Part of a small language model's weights.
Architecture: rotary positions, biases.
Each number is 500 + 25 x the weight over the matrix's rms, rounded and kept within 0 to 999. Layers, rows and columns count from 0. Numbers have three digits each.

# gate: layer 3 MLP gate, 448x128, rms 0.128, rows 402-436, columns 0-127
# up: layer 3 MLP up, 448x128, rms 0.118, rows 402-436, columns 0-127
# down: layer 3 MLP down (transposed), 448x128, rms 0.105, rows 402-436, columns 0-127
gate402:478515468552491488462474480499518484543514496505490475517477478495499493491494546484512532513535465498464477493526478520483526509505473504540496496451487463485493485483501503499450512525500481442515538493529476460484523510479557516459510484513483459448564478523531531494495463464476446505521506470556482514500509498477523526494489498502486527461530523528504527526516497500524519529518
up402:541525485474570493466491516490492528481471510521520484502521514522491569490521501509494482510424503507512475505516467499534512509470519516453514475521530509512496540506521496466533479483470523525469504537506488533492487496523467523544498498540518497522501506485453473496467549471489516518490487458480512478476522483491513464474502525477474526492484504481517461487497498498516460489473
down402:534528484475499458538504541497475530543487488528482475494457489491509514502514509476540502516493492527501494519539568549513503461503455507494513503512498483492517439525484500479494460482491519515470505477501491477538509492475501520483476478499535483536463517497482554495452512539507519525481533531493476433493534516491515513484484482493465517532475481481531477496494484494510500450465
gate403:469527501506500464507485471505489490520491486535554486497497469501523519408491537467525472484470507520448473538512533529478506499513491492514519516476529449506476485506500509473515474485480521482496536531518480456542512520492506559509513479552506482487506529463496506526511487522522488475497488498502507516507525479477523493501536498508481494518475483559497498492433499479504501499505
up403:475508539476516527460489485540485453503483497485486510451505495515541522480519493479473423565523470500480497455523522520498460571516503556508501525527520491489536516539491485449483517484517455530531481473503471516499502502480485518530453546495528559511480533470479534538504477520466536483486512488484479490518518507546520476483582505491523458526485477476495498444508447506487480485526
down403:502514487508518467467476499509497505515499477539552495503485491481571520452493506483557474498479503509464456553505532540467484474501509498487510485505494431491466485492531506511489452496480502513489506492529506497519465519526496504506514493563493490476526540519520502516504475478513487506507497497509482530518514492533525506500524506514483511492480528500490512455444487484474495496459
gate404:514516499532517474530492514471504478511497497525472511499505513492506532499490500476514537514504517473507445497480476514461523475488476484483511501493489499543463494494494509510502481506502500489502547486531466467499511482501511504513543454581467474463478493485520480518472544488515465545510498470509483539496509508472530517522508449541478523516549546496485488506489487517503484461487
up404:480477493485546506472509506503484517493522487495539499486518496545496477476494476533517467463460459481488507488499507483511482511504523506503481507524523482467496478464537451510525507464497509522501496491466536523508504531483540452469455546506536525527547500490498488440489475488480501513483503500512537446495500485510502488502518524457510471485480498517507524480479515533502554523522
down404:519513490531502499550472514496484502510527495505477561469461495500500499526480521452573512552501510509477508527496479484452511472464486463489473543466484473552436530502491522504519514494511531526478525521538474462513500468531507507489561483529438505471497493454516489500479542515511484498501483488530490521513497507475473512509488462501518544518497521488463495508509481503486474484477
gate405:497506484521476450483509551489496534487513486498503502478484487493501522468450521460543518477486484503460464529477529488491519462490515516458496478489501485512489479467507534506502479511499520480476500532460506511529507523477550489495555465504487473483523481502522504535465518510505462527511493475504508503532505489493496520508517490506452536523515466493493516524509514512499489488498
up405:510486496496510489496507500511475497542529470471506492479506513497504465498487509490472506512527487489479498481489494465548506483493539508506515486514484519496514526476499504494486502470494498497528488451495510563487512494478529469530486529493473518468535445532464500533512529477464496562486510510500488501545493512522503497465493523455490478497536493479491529509548466535503468470482
down405:507516528486486473502495527505511522509517506515512519504485459494506490468482506511601498486500511489506506535464505514506502452507532497477494542493479483512514471502476546469475477477470518516480498466480514491533491520506524483500492532489493487493521462523496502540494501502527476520532496497509509503505510495504504508496501464505460510495510472486500483473503508508499476529468
gate406:514532500530484479497555522504497521513482468529543477589545498474470481446503506510521530477474473535504524548523477476482487485406498490544501506461497500491467508540513493470543497487521497486485499479495472484521519525486545515428512467524488519475541529458539503477529459507490500517510489493474478505506490475471457485492511460502461502474462538516503537503523486519471583511487
up406:469524509556519473461464512509487509491465502477473533478509518504516510508514512531495513487494511455504478524451525540525506511492491488507513519507472510514533511524473520488513497482482477507481472495456515536500479471484486486468479470475492499480480454539474501520518532460500485497487501483463517501530524457529517505460561468492513510495570498506535527488488514462505434540501
down406:483446510492521461522496549485517470490475482489479497510528539477527503498477500505574505485476525488486492441497476520525503495474473524487520483482514487521525543478484498497558512431472516511511489498466485534515506522504495511497492533503522481507445473524511519494482499508489514520507496500485501468524537507501462488533518521539509476506521522491469486484509510497525449519487
gate407:522473469518482493525487492471514498514515493500497492512463520446512521492472496481508523445494531518499493552491483531503551515518469472453509472493487510555492488509482503485497441523505539465554507475459452492476515507486530495516540462507483490499489519500499531491492508477533489516538508500493527529545521489438506523506524498529473472488500510477461496541480483508535480497482
up407:458535478488502473493513445472502477481491557488523480492517514538501503489544496496509472511522483439517466528534493507528501475492492483498503530536482507524519514507520517465516528492471483486466484482506486528492452495505472500551519511502487509498531535542451513498542522484500489508528504511496510480501502521475483471514468516524520516526489507510475450491492509483509477502480
down407:541480484482487490463567488485534494487496445533491501515484526499499514518482513506533484515534512482482528495491519520495523500544495506495513498522505492533498492496447480474499469507488515466511487456480488543468494507488542494500483506524470497533519509492541469494486497487503457503539496479504495532482494506450467487474527552509514480485512559510472480528510493482503473479517
gate408:520484504541473488530496492490478530521487497478533497493477500514494479489505517489526509454501534489508525559500529496478522459458495507499488547462503459490474499482527482485494481508462521469460524501531500484537496516497496502483523459525494496507475489468510505505524539512490463515497495527530496535495535504484470545527519487501472477476467483491515510525488509443522494498482
up408:562466522493461539512497493536455496494493495466495489436490489518502518551498502509469476508559507503504531457503520497486487510488532551499492514531509500467534565503498485443524531500491469535506489457538530521496449501525486483492480510500552504520444504454480527520517530524434537512490547548502487521527496536542483511501539509469487454509467511450501451501499482474537459506506
down408:524523491534474527518488513480493535509491468470538505458467506513519515489492459538572488472483518503483501525520533516489520439442475507514490531499496461490456485482513487481482456457439521493498547498530518486528506509525511512498520487502492484542471500538519509491533510490488492494493481526540521521509514488491499524527500494513447517485495474483489512531499501492512470477501
gate409:503502471540461498498518542490488521516518521474515501489500520490471510522482469457516511447496490485524504524480520453462478506510510493529475498507450502478505496484520471520524506519517516484515523500489528447494533537522509503461544441491521477508471471518545489506533524537569447488488530503542506463450458477473507478497500500527423498468466506542498492530507547498499525516520
up409:478534483535514495464470481530510498428529495526486473509524469485536463483538532461507496513520510494453486518450458496476522473512485528485487510486500488517489497502510526497518496464505476513514471560535528521515481496490433554500456522470491488491527452487456530506501509490503548514497460503491522466535532500506492493436539507439512506512527507511549482469425506488516550546496
down409:516528519469548496495494485429467437494449484553510472493510477503502531519525529500497516505474481533537497504555560525507493493481464462489499490510502532544493464450506510544530471502461541499515441510490501538549481443488521480464485496470476503533486482488515494471498477510489503522475530554487541466512536506479491550443508491482513539504461535495515497528533469497532486487469
gate410:451499477473496471495520481446494545524516448548493500544480460527493477460525533471529496469510541556435482509492518512517528480497453483507512499473525483543444526434514516497490481492481467477478510506505481463518498529499543519510525485551501460505507472480521499492456533498549535490530468476531509533503538520473511508482468499521478542516497526542511529496480455457508504487490
up410:474500484439477530483481461483500511519465461537447470505474492514498512496512500514481488512554506554455486450496504525496471509477521524477527497504518496520469525475478523490490519490530461504494516491467512542479502484492519497494475495510525487502460461495481558496501501539481549499505503470514493524511487563486496489487454510490505521521469549521525514498480450531502476473565
down410:492477483472458481520503496463519507496495497520506517524462471542524496484504477512531512490498526493499434496513522492500503524493466491501500489473474486487494494474497524505524481513511474485511476499520489506487486535517522553468518497534507498522491456480508488493504485536493494474535456468539490517455522530496508494514450477490488546533509526521518559472487407522515526538515
gate411:473465469520547442493555525462504528494478506529511497485518486532486512481501477487538472525492493515531493541521512481494476492509492494544460503469501482521479489479497498553528505470501535481498490497519504497538520501512496460482561462474493454537469547495489487454529548481489471511515461488530494516486533505512455534507489510518486487505481461496530535570509486496505502518517
up411:503492447526548474506551505501467467492491530536486517488512477488480535506485518490503467518480510485542484528549497478503493478460487505520466541473486491505550507519524499539508522505490462496518527509507491508578524530504523479497511472473512482547489492456478509461487574464501472511513490442544474482525481509485467522480509511521498492507507488504528508562495482519523474529508
down411:525505475465510543466501472531518505535489488539515490490555483491463496502521526520471522479481488475463496489536497466518495532517487516488533578521508499482547518471501484454474464519539426501470494535463545516526514533508528465502501495524459499454498495466508507486482544521480511497497461450482516477521544519510470497500504488488525480488496456521525484519551445479475468496537
gate412:462500466478502514506516477477543482494468495520559445571480494536481461492460534474497516467486502492500515499483490485506528471520449502477497519472495518542489502461498519537496492540497490509466491544498501460510529546506463504465518491483510469515491490495495466484501498467499482474521504480588486524510500469488533494530500514480497507523481490564528526489464497456528490544513
up412:484503482493538523539517490517484496495532512531527455517488490492481491483487544496502478465515493503473519489513472466515507481533474515478484527494473524485511532484489528542510473527465518502468483543490504495465474525505480524482490499490559499479507506502489507520549486463486509474510492503527493480491530466502534494491494529497489487508485508520526544464498502455501460547521
down412:525468521502491516485463456489509532497507500473450547489523479464502486489514477519450464534484501507528513504488506493505500499529510494535513458511528484478477500532516482447538532490507522495535536506505513543487475481466505494521493492519493515506457521492475522480484516505501516501487474509453477486515503498520507490519475537489512503512517519502502465504529498516512508488530
gate413:510533514492502478515490518437472552492516507502506503520479466478479482431496495510532549480465482501489502528490518506493530465498468490514498522461515509504419483496500531517480431496475528499482539524510498481541513482473515530492525487520512511482531525474545485451447511549537477487561498462515505518500510493480504490477492518489467518503473515526481554518517518497497496498459
up413:484548519512536501532451491460478489518542466449498481521472476465493452501511478586483482506502461497479523472505495498513454550522515508525548502480521518502495545558471524499471505482511495513459500461521506510485553451509514489500494513483523519473504534489476497466511542557491542535525500500464473512484423481530505507497502505457496468487485539447484508524556511550468504462569
down413:489485471506518513556501508486525521515492455486498473518460464478490487515457517528543531503498484510528444520509486462494529493435498490473474502476524469504442484505550531498460480475467537502489520471525509487491473532503534512528537526514517486456542513525519473507471490501520469487487505481523537517454484488557501559505503483500483537516491487479485540552534476499528470483471
gate414:485520475565472490518472471486492510477516463469512546515451471536485498495463488535524492437484549489523482523495490549499520510449487513455506548501507442513476473503496511516518462503466481437468510517507494477501538490499531494484551489498505513540502498531472494438489534499524494461523496487500477534513523483497481530468528470516504520474528504569492510528514483497507526511480
up414:491490505564480524516475480504487494464518485487483518563476496526459483498490468525502523475507521490489483515500442507509532511470503473476492496498512508456490440519490469534487494480520477513500497505527474476490544492500461502531536525518532475530498484510492552468501507510485464525536492498510493520447490477470480547471487518518515497516564505523456523518537530471534504467448
down414:472513451471474517464488489522505458556531466461484532508496467484507523542468453488472522487518516521513539481509505545531496541501499472514500525534519525470523460503463472541508487497526474521497492446520503505464539485523472495513524496496533527502457557533505478508468502494468502504515477511476446488477494487515477506532508411513530504512530499557476551484532504560493515455468
gate415:471519484511545470486493516455502506486491463523541514494513489527490481495500518491546530487496488496529512509485487522517516464516486495518483491488498521524482493475500482496477492484483512523486515525492491480514469533509509505515545463517494480486490490494519486475454549496505464539503468460501515548485479461484506495489456481528451563493490510489510553517466477515482480519509
up415:500489514496563502476482518537489498559510470485517546484508482540524489553514504509459521523522476475512516492498487503522474525510484486542506512493491533503508542502479484512486533468502506546518484501484505527469475513510489492536458517508532501522425483499478520498461506494459525547502510456457519531484463494499497487506493497519516556454476487444511526496528465548461485477524
down415:481479479529497447525494520488528501498500489489526506504493510525489513519513523494606525487507478492511457486521506501484538484513521507497485516459492507496456467495486515508515477517472504505496513513502483508543521521511489536529494481506497480486479471473540466491496519518498482520518499508509519508500458442487503509517497489499442525507459491498490539520451504500483490503512
gate416:458496501503498477489457520498507530481443506530488495517486543520505471505467498494534535487538465525451524496499516520484500525480460509509480484526499513484470510506532531502529498555506496476490514549513493475510511520510518506489469470516492513509477489505503483529469508527481480473506492502499504540523495527476463525532538507477481505468452490512516485487451514524456517469510
up416:477533528518509513486489469504471496509502481513452553506481487470505438501450520453498481532531477562454540488463489465464482462539485529544476499519514502484511542504529515479496478511549500521487530549511515475494473511486515521484516477488473485529477503506514482530544526491474551497510501511491487527520507510497514473488479481479493488494490463448514492530519502518486493491510
down416:513519512509484499528505537497486501490455512549493533491505511497511486527500518497480503516508508552459496492496501503478487506539506481444503451501511552483497511485497465533495478463518536491530526514489492465504473537518545442453529473469510496539465487454491490462497492521486517492481510441457492491507533535523486521454474470477532487558483533462478471497557542517533515504516
gate417:519535481520505477499485495486472496482502492523556425515467494491502514520500520519536512486507500478505500528479488535458515468485494450485481512503486496505496498502501507484499471492505552484497523556508537482555566510506492504507518461526485499475546505514508486483466528484480498504509439494502483525509515504473520521535510461507498503511477513474507494500512552458501495506478
up417:556475511502527509465467450522469453430511505520560478488493500486501539558512485513494506540554463449491514471485477508496438537460500460489491467540482535494536518505516486512484535484503522485494521527515536509522546506544497477523458515481518514496499479507488510496479508479443555536492465473480459505539508525507528539524503448493525462537535467434518507507561515493520479454503
down417:490561501526505485482459502514478508475485474501531467489512521492486519512519504518620487501508497483509508501493487515497505463506491499504465502501487480476490492549506509487479491501491525486501521527508477459515507506531509514519508495531499489502536494505524464525484534493495504483520468487490474512511492467534490509487509479531497507524455470456500502499490552458514488503431
gate418:482551440489519452489469516470495521492477496474482472534513500479496511484502512493526482507523507525484498533458507529510523501478476511448500481517488467493474506484489540468511447479509544485494525502487536494497508511487503532500529489498505495464520546505499524488500481500498492484489486496494527493501556513444498509520482459492488500499482491502504510525456511508474489486520
up418:486524503503490473483489484461478523521479491469466476539520491504530528473507482503498475513527539516479499535498506522495537504480475491477482478508498463470480506476462507488486480486490511478520529494475493507504516491484515533501555481498516505489513543498512517524504486545499500511502514511502495503503531507478529504489501475458507505522513497472488482530464508494465487488531
down418:499519521476482504503497506488499451496526507496492470510521510515549508493515506496432516478488473508515516479498510493470504482521500518537504542515505542509500522478506458510496521497492490515509468487466535530515481519496511465512479564558494489502533480526489490473516503490478514499501516502505500523519463495541509486527482490504491482501557509473496469488481467506506486459510
gate419:478505442512456489548514520497511534518491474478529458530503477482484487495480517460533505469499533527516490553497509490500504468507487457464492513502522475509496515450519545504482488533487560481466514487520509508511510531524505491477543457470495474482520544487526469482514516488533426524502432531508507506534483500509520540524494486514456490510514503511481516554495507510501484513483
up419:482500478460507529504536519514523490482487493490521462516504518514507466516534483482484507515492508517529529483533491485524491490516515474473504490497522548493508540453531513452499521479506548507486482486514541545503503524528483461503484530471523505503491496517511503487543501480483468500465485533476492478569487514546489552536440484470524468523477518509460500509542499527482484496515
down419:477519479508516484509512517516513506499520480465531465523496516468501488488490511494567485492512535506533508506527493498491463490495478480493518528527506478526517504514519495471489516518474497474502496477529529491519480488520518522485553489497498512446542502497494466484519497503518452508514471521498500513479481481542473488509482462542438454498473499490466502528498498499513477529497
gate420:477496467487518494486511458489474494510494520547563510505529513523477492458527516461522510491482495491471453491530546457518519521497486502498517516489485472528494492481492495534503485546511491489487480562489497508514478503486483529482545485496453443480558468510533495525461502532496473514484482503516500516465468495496485488517478500518464525519492498549530455490459484531488526494450
up420:502526512484501452521490454472520484490470494491501498503493444523531484509476518552504506536496489503539526527513512458489481494495491482510491510530479525500510508509489506502526516497503514491523493479507500479504464509539509483481527533533427514458428545470533460477524516469507521539469530531516495495512457465498550492437553480490487526458502518453476497485491502481470529466515
down420:489496480464540469506531513476496494500486471569546518494481514558513513464501507466524502523449443516488481480454503496508509514482488491506494535500496497517553499488506490516545540548464499506523469479531521531491470532522500484494508500503509470478482511492519516471440533500530509470506495529533510492480473495450533508506484539525469521457485417520457490506476461464531532541513
gate421:487483461524479470515512529456491542477479505519526488486500484531527535459489521494541542502473551516497493552473524471509479504493506463486503479509482463563495509496507532495482447504466568439514489522480530483490486498477481514511501448479512434515487536527498510480487509458511468501488482494491485518534462523484505515514494483518477503560511519536480489490478468518494505489512
up421:464489464475485467528454494492447543506458465507536528489494493514498500492488490533513534538485480517507481521521548516508535512463497500506513462499498457532510529519525543527539451519486542445513499466501496542501499466509490504480505466520475503477480499498499487455476522489499463506459530495503490477553459459496561492519502466510537558507538522498446495502480480525455515499493
down421:439489478488502503489538515536503519508493557495496473473507529456491511536528520523481512521498448500528542493528514518475487552545507500540486477508508482531516503522499496523479502478499494460528478499484476492513513454480455499481455463467521519472472447510441517477464533484475525528477503532489474546534489500461530549492519515480550489515553549503446495461477498516475522462503
gate422:460572514518499450497509504440486508485473544488527512538492505503437480460467496488509493448508504534505463527509499474502520456508425511537498504478496488503446503516490502515502509509509513494452528548503489442495512566505500541497535463510523504504477555487546510457506473513505456487451485515545463533471509486458472511516505513489491539480494512514487495512465538504500521502492
up422:529509542530490495529516515491483500508462532468498490530525494487480471484439487523494490491526498514461508504495498484468530478501462527531492501539477526536488522510536555494509497504530498515489498565479504467490479534501509492500515484519507525463492524492524498507481499503477493536470517550468492538481493456496484535523528474476501486475489529466458492456458537495527514503506
down422:509532498531523518527487473473478518492516524479464491477509456541538517486514465496498505470491498436490519522499500492520473585476488518537550454511496495506549464478527489546493480509520446518506515538508548537498541489508558493480515479511550560510530538464491522469482473501494510471520505509478460488471494479475489510521499505469520437509502504487434481446505524525470445464529
gate423:526528491519494494517492491472508519519511502538484479556487493479450478483495528517516506480508525539448518510494482523512530504509484500471505492459489514498493465488462530497490497498500514498498501479490499515503465487497502549488560461535502488452508523502519481508510555534537510507522481523493473558494551473462496529524495457519474500521479532475476510477512472489485479507463
up423:449498547457495501517527490530460478518471470470529546472510480528506481529494516481492536474496478527535475515491539504503547502475481506513487481487506488511494509477527503541432489547479535486497493497505489528536515508535506498503475494481489530500491510498530496483477474489467479509472511445515506527509459533492541493483492493478509509490465488516537491511475509491492523457487
down423:521514506505487521475488498482488490521457481525501452522512522550476501492494503519529490492510536519527493550516530542481506483473514517506520518508495487520500434436498512521499498485483517442515495473526512497515515537510504551458510490441490520526535536476505535519527488508522483514468458442507546502467438471478524492464500432505513494498488523445526513491513518514468501507492
gate424:464487526515478514495530471491470473530458493495495506491510492497475530468513517501516540516477495477520485506518518509482523454494465428498486507506497476509508495481532503532503462514442524480520515483500502495530534523503508530459501510493505533503523545521569463527460512508536487538491486512510508491538467459480499501457501472542473522482490471528467559515512523511496499525458
up424:477537508510527461505476450510524504463530493532489513505456475517469467540488516469501503506512489511481488489496494489492488533483538554498494516462501543514489507497455535484506507479499478489542470540513462483507491484529470494517507514553477474529556477477498481497511494471460506521543515467565495501429498478506496510512528513490491478525554505495537450482481485518519506513492
down424:518519440497496433483508483486518546484518496501532504531494472516481528481498556454576532488498493460503509520497490468491473492446522516534483511514493485495515494472498533499539507499514506472508486517528524505499487462545487521481524511543479497496480503532486506505482464473481447504497511512506497476496485534511482472480511499499506461540475508534526449529481496490509486517525
gate425:484527484490472442499493515474459523494460467504518491505516491490487512455519488485513474517470570477512501512524494518486516515452510513471491468473502466485470496486521536476515496517505516487528532570486489513497490485513529508472512487524466472480531499480529487514462524518528490513501505468502488511470518499500505493539509516508468533510489526491487494479463532510457532511466
up425:501505474475477455498531471503534495457440489507494479500522461493509484514484472478509453508495539457513513488514520506512504546482511530473521470496503485471504502480483518489512524519533527497509516523486520517464512482502532503489527509517486490495501515500498499503506484540519484483461517481513497512516545490513527533531505506489520529515472500493488504484515472496477530494441
down425:496484511486541553515510495488529493465507522514472504478504528494539508507485494507428520512530488501498507474524506513510453526525537541492514453486517513468486494494445477533494476517541485542478461540457513488501495460490495486502521497475490486496497508488465501481528467488508513478498532500506451523522490493498512515490548466474486532480475512514506526479559491528522488495510
gate426:461484491505470456485494512502527508566475477519512536491528496486530494464539517439531542486460495511480501529492536521485504508495489517510512516507500453504463488511453475445478492487512504495522536471497464515472507521476492519460537486544482490477500489496530504538511487499480466523534482493476503504499519483508504463529517524513486495490474483515522508523475448516507539488470
up426:519479555491480530493514540508540508503506504525514425507530494518538515475468501508489544484503505479523526498456510542524526487490520475485507483477523533474515500483490452472507563521498507521505509500506493497502476488492472517486522538490466500508479522464534510477491491515499514513514501483498493486495532503476510469478517511546487523461500460495486485475492530523466501491465
down426:546510517511524481456521507516490490500501512510512411499504502483481536486509497517496469497467493462518508535477503517534541512555505506499541541526463486519568471496551492500530486479485451436497458527503501518472507478500483490522465512491490505511502514481489521475484521486521528476525528473467454524516476497483495476497508482517482545497494500470497477518510548518472478471500
gate427:499526516500444457493506537501503486529479496460541548495504518495524527484430501509521475512505495505483499530465514439471479500498465479462479503508508444488478501476509492500475468510485521435452525485484453460519519527500472550484533467561456475512503552451524487530487544513525504458529475456506499498516497519490555529529508467568527532522522493547497475495506510500508495492532
up427:495479515516489478487544519505434505519485542454488548474535482509476534512454462522499500509469531493522469530494553474518492532511465476482527540527481454491473517521496454515461515508502523461516493454480514506484533507461493506503523504502506495542475528464524449504485521523511502494524466480499452514498491503493547507501509498533552445500543509498524513527544525505469497522492
down427:540504494465497529494512492502498494508555489507497520429484500516554486479502525517471500481469479522486502465515486451500446529553482504514477522525489477510592521527505477488463506501540504515494545474516492509449516488482521474519478485484470490506528487481487448526485529538456500498523504543498500531482457503502498499517471492543507521501475556502511489473509449483500492511505
gate428:495511493522476492470503538482501480553460512503459477554493495431489446491536524513517530464530521495546508554480523498462480509480493466519534515478482485534498488530506524553498471483529497474535540498485455510497519500491513509491517460498479518489534512500512518514503519518522448505505507467503467477496437501519490520446460500536481492491497510550489538507517478499507447505503
up428:544505445504519485503532525437511532445535443522481548519500526508540503483450490535528455438504516476487569497489486551490489506488516536525475487497495452495444472516488489442532502498469512528517466500505510507470508488480510522455514537489494485523481511512521489499486466455526527505464465499516483497486522464474488457526490512526486515532462453513506488515498534504507568509534
down428:485539474524480482536493473490486486514564502465491533487509470512551476507519538503564520487496538536512473500503490465502506549498480540519547458478500470483494488470457507504483537493531532503498493511503492515449497526499451517521498507472503545576471521513484498468518495440463522451502499537458529521433510484464452512493457529505483468511459506501525482515515483564507497444506
gate429:534537430516481454546496513463523505499529477516522482487472498447519512491505519488525479513490507569471497526509478493474520484513535530515503481489502458565489519496472514470508486507525489484491469489486474503509466482479528525495546470505461446468518517517534498563493502465503463474507471530502485505470529444480542503514506442497478501493519495522483504466520502495464514473477
up429:532486550521509512550504582520564534433546498494488495500444554505498509501475479484517527471512520473535530482497460514485519459523495477487480478535492516505487464502471516509465495492493521506488516491526529517495494482490481497535488480556490546492472474528459512509503480510456480497480565524486517532517502514494468468517514478526497502470497527507512474494490506464503490488487
down429:459490538527503472480552522484530502548459521462531495490500456504464501534470510501518502507445473517448502483488557484477492519508511502478493531496519505497495491502492445462533506490460496510499489496517568480495510516514538475478497476525546487504510507488526482483502464500454478475526483494522441479500458526498517524516523549458523538555475467498503519470540510523516474526512
gate430:491533520481496500542529479476517523507515488521547534522482518511474472486515548486510500513429516529521479514524507478520549497530501458505534494474501490524443502438471525508487450470482510474499489486478517538498474510493463515492474508518482449489513482457471495495509517459493492488504495477478508491483521508495516487493506487481491534556516531562496502526529485470516539478505
up430:481497520497552501520470487469477476499510496474447499508525484520551515468482484517517480526526507498431523514488501534503433507520502514513465500519482496479516511506504458477481515525474518451477513503583503494496509517476502484480505511495514494520490524517497463507493516494494524519492488512467496508497513492515483535534521499536533490521472457511483486476510486505469485490480
down430:502531506485516497554459468530520503479519467475522510529472485518494494460544477495522488535502497501512489500536509478476513497468499511500518480510502496475520503446499554504513503481507535485510486496512480520490437497478485502494527504506462505516481483502471525434552463518488512509469500539527517475539486483508491483443510514478477502492456554535522495499495555494497489511523
gate431:472503492499477474501461519481484508481517471519483517536484468525479516492480514487550480473497501530476481515492517531486505476494475489524501494464523479544481506454500486555510448501486522508487519492492488502509492513476479564493496508505500483505485479501486489474522485474517432507487488506564492520503513483498488511517505504503488531494519465560522533494458500435502481538500
up431:508509486538511484555511485468508500484495523534522509504482494450508492470514566515545526473475513500518501549491460504507507437515491442485466553490514492492496478487526534486466506477459535443493501533502510453543511483519492483487529464527476449469546479514519490464481526501512503520514474480521535493528509461453509520492455467496484483509482492500474479504490518484541541505477
down431:500497472499524535507504459502498554492495560496493489490490534485487526498509476453434493543534487484524537474491504500503474559515504512512532512517483532477539499513492478475546522531523451482514485496478538514521478463485528494485519501491481531558473542524476490517475511483478517494513466513502487480480491524465513483498504478513508446509527491450466496507526510511496471495505
gate432:474499461504471502496473539515521499501488496478509544475512492495488492514509477471509528530502531520519455504472484513507475468443498486483514496476482491500514470514517503506506505489501468483525473479494504466525542506498510526475503470507447480533531476531529527499494465513486474522483521521531513529468464515507487515523486496467487507511508472485511490519487515477512549502449
up432:476501505458469502493460456481510495520505491537543478530475488480471504538469545526489478507493513541487488483532495487517531488490502556492507483481504500489510508475513523508491481476506488493489485510549514523519520480523522550456474519520481524488507480485511503509552545528483510506484499470535510531517452528515500521534498498489481503500452490467513482472521470491486491538482
down432:507538466484527471482559500538544497493504530560521469499432473550513479508493493478466497466506481477512444485502514464528538482512522516503514506480516507501486508469538512462527468476504484478487486485480526506526493468519454496524467523534461456525505516509500466474501494518536529506467526500506506532502489527532488492512495497525507489478489513486504476545526493477528519464500
gate433:531536502529500492492537464470512515442446523495496482502492491503500515513537473483524528516510505516478513521502526490461491516503466483513496516506503494520436471505489534471516485470503521483458498499466471484504505485503514506515509464540480524501509470509497495480477531486535481519474474545502499496469511469495500520468515452502521545496475480517496528505467513466527494519475
up433:544500508523478522496516506524507533493481502524487473484470530558489516482493456510481498527506502456531533530503537462496491506481489497477508517472516528538462480517509519493499515488481491523519509503511482510496513481503518474492516530525522522478495495489493519501468510500500504490491481499489507495562499452492483511493471482517494512501505505512460518494441513486518484499495
down433:528491538505528477489523459532495526447512492491484477458486507482478507470491511483523535463532486517469533498501471524484502478522474556489546538482506520475472480522472498464506500440550504525519472526478494495457467464498529520528484499475455539550481462491504506521502490492498508503510550514500521523479521505481508472505492511521497531473513476549520494507489535510492517481490
gate434:546480514498496492538536478507486509506492473552507483513467533511481533518492511474469488459457480515494481511543520508492511443507479510471435532443470512525488476497529522501483494519498484511475557501507499424504519535519504463468501493531511497439531519529517501489462484502527496491521473508527500523517475452481503528523525491486518533481488541474480512518479506479535505521499
up434:478505481520489501508472504508530501499534511479498509473513458480511515498516478493477464503515500498485498505464538499528463547489504494520571498526522488456516516479519520464542506463490526481528483515502528510458474500444491505504480504457471528503458475474471511533486483521496502498519512503479545490517546534488488477473488517525497460520511502499545481525490512534470501463520
down434:506496532499487505480530506538466528520527491503526527539509519515471503498463499514554520489490456490510521493526506487457502474502474504487436483466486523541502494509520472540451502554501486515446529491491500489524539504538468500486489503549493481464511537542521483453496504505510499511481497495537478529490457443481499513482507478507530527446469492506451508521489496482526497524493
gate435:500527522506504502498446540469521531500492510457516532539450525491500487471468555495540466467515494515478503526520551545470521496479511509514451470477503524468502482472522507454570471537476504536488480527517483470489484523510473487489499430540478432465507489525502485523472551527492499467526503440527466506459543505505466498538465510475521492495466514474486518512538523498538484513502
up435:504515482550497530537482530478507487475502483478499543534409536517531450509492539505481520512462542482482489500529541541472543478502489507481457508500475521488518453479517522522507523519466494488502488574543511486518548486525457460540494442562494462473553435508498473516472509504494526507529502404465478514455439517545501527524517514467517483516440490461527474503533523493530491517486
down435:490485516508460539532490490440523498489502514501511508522524512486445517497453510519477516536452517467472497430556451535460527498530530540527535501506511467580503489515498481507501535456482504493524516586521555493530498430532436502494437450505521470512485531495485496521479506458511522476479488462501469556445499513542536533500507521465568441470500485514525512512494532497495478514447
gate436:460520498542485470495504505496486488485505537484491545479495525471510500498483518529522505481498547539502521513463518524499469490497465489530491519503465485481504482519466520498502477454467548472509474445506491519485499501498466505521519474523466497526470512536492530501512449502470488482489501453480480529503523518487492531521506501521517529530476505526473499517511482493517526520470
up436:480538469462525504498510516533506489501513468490480544499473510508486438478489503502518483507474536500482526499493475507468519512514499464518488484513514469466500481489515514499523519501508501511502523480542488501506527480487523537536539500497493509503544485485510500527485468531507540508527510509462474500480530522536495487474497513494520517520478475480502513473488536510505495481455
down436:476474506521540521480504476498480503500505504504465466533513501480455513502547516462452542502497504470509485525481536491524522475537519489502479506465506505497441470500489507522499529515487470477547501558507478474498496516519479501493446545501521518494501473486499503527531500472510473490468491491524561491503484488485525467488503513516539505480521483498501502512497513513473513482528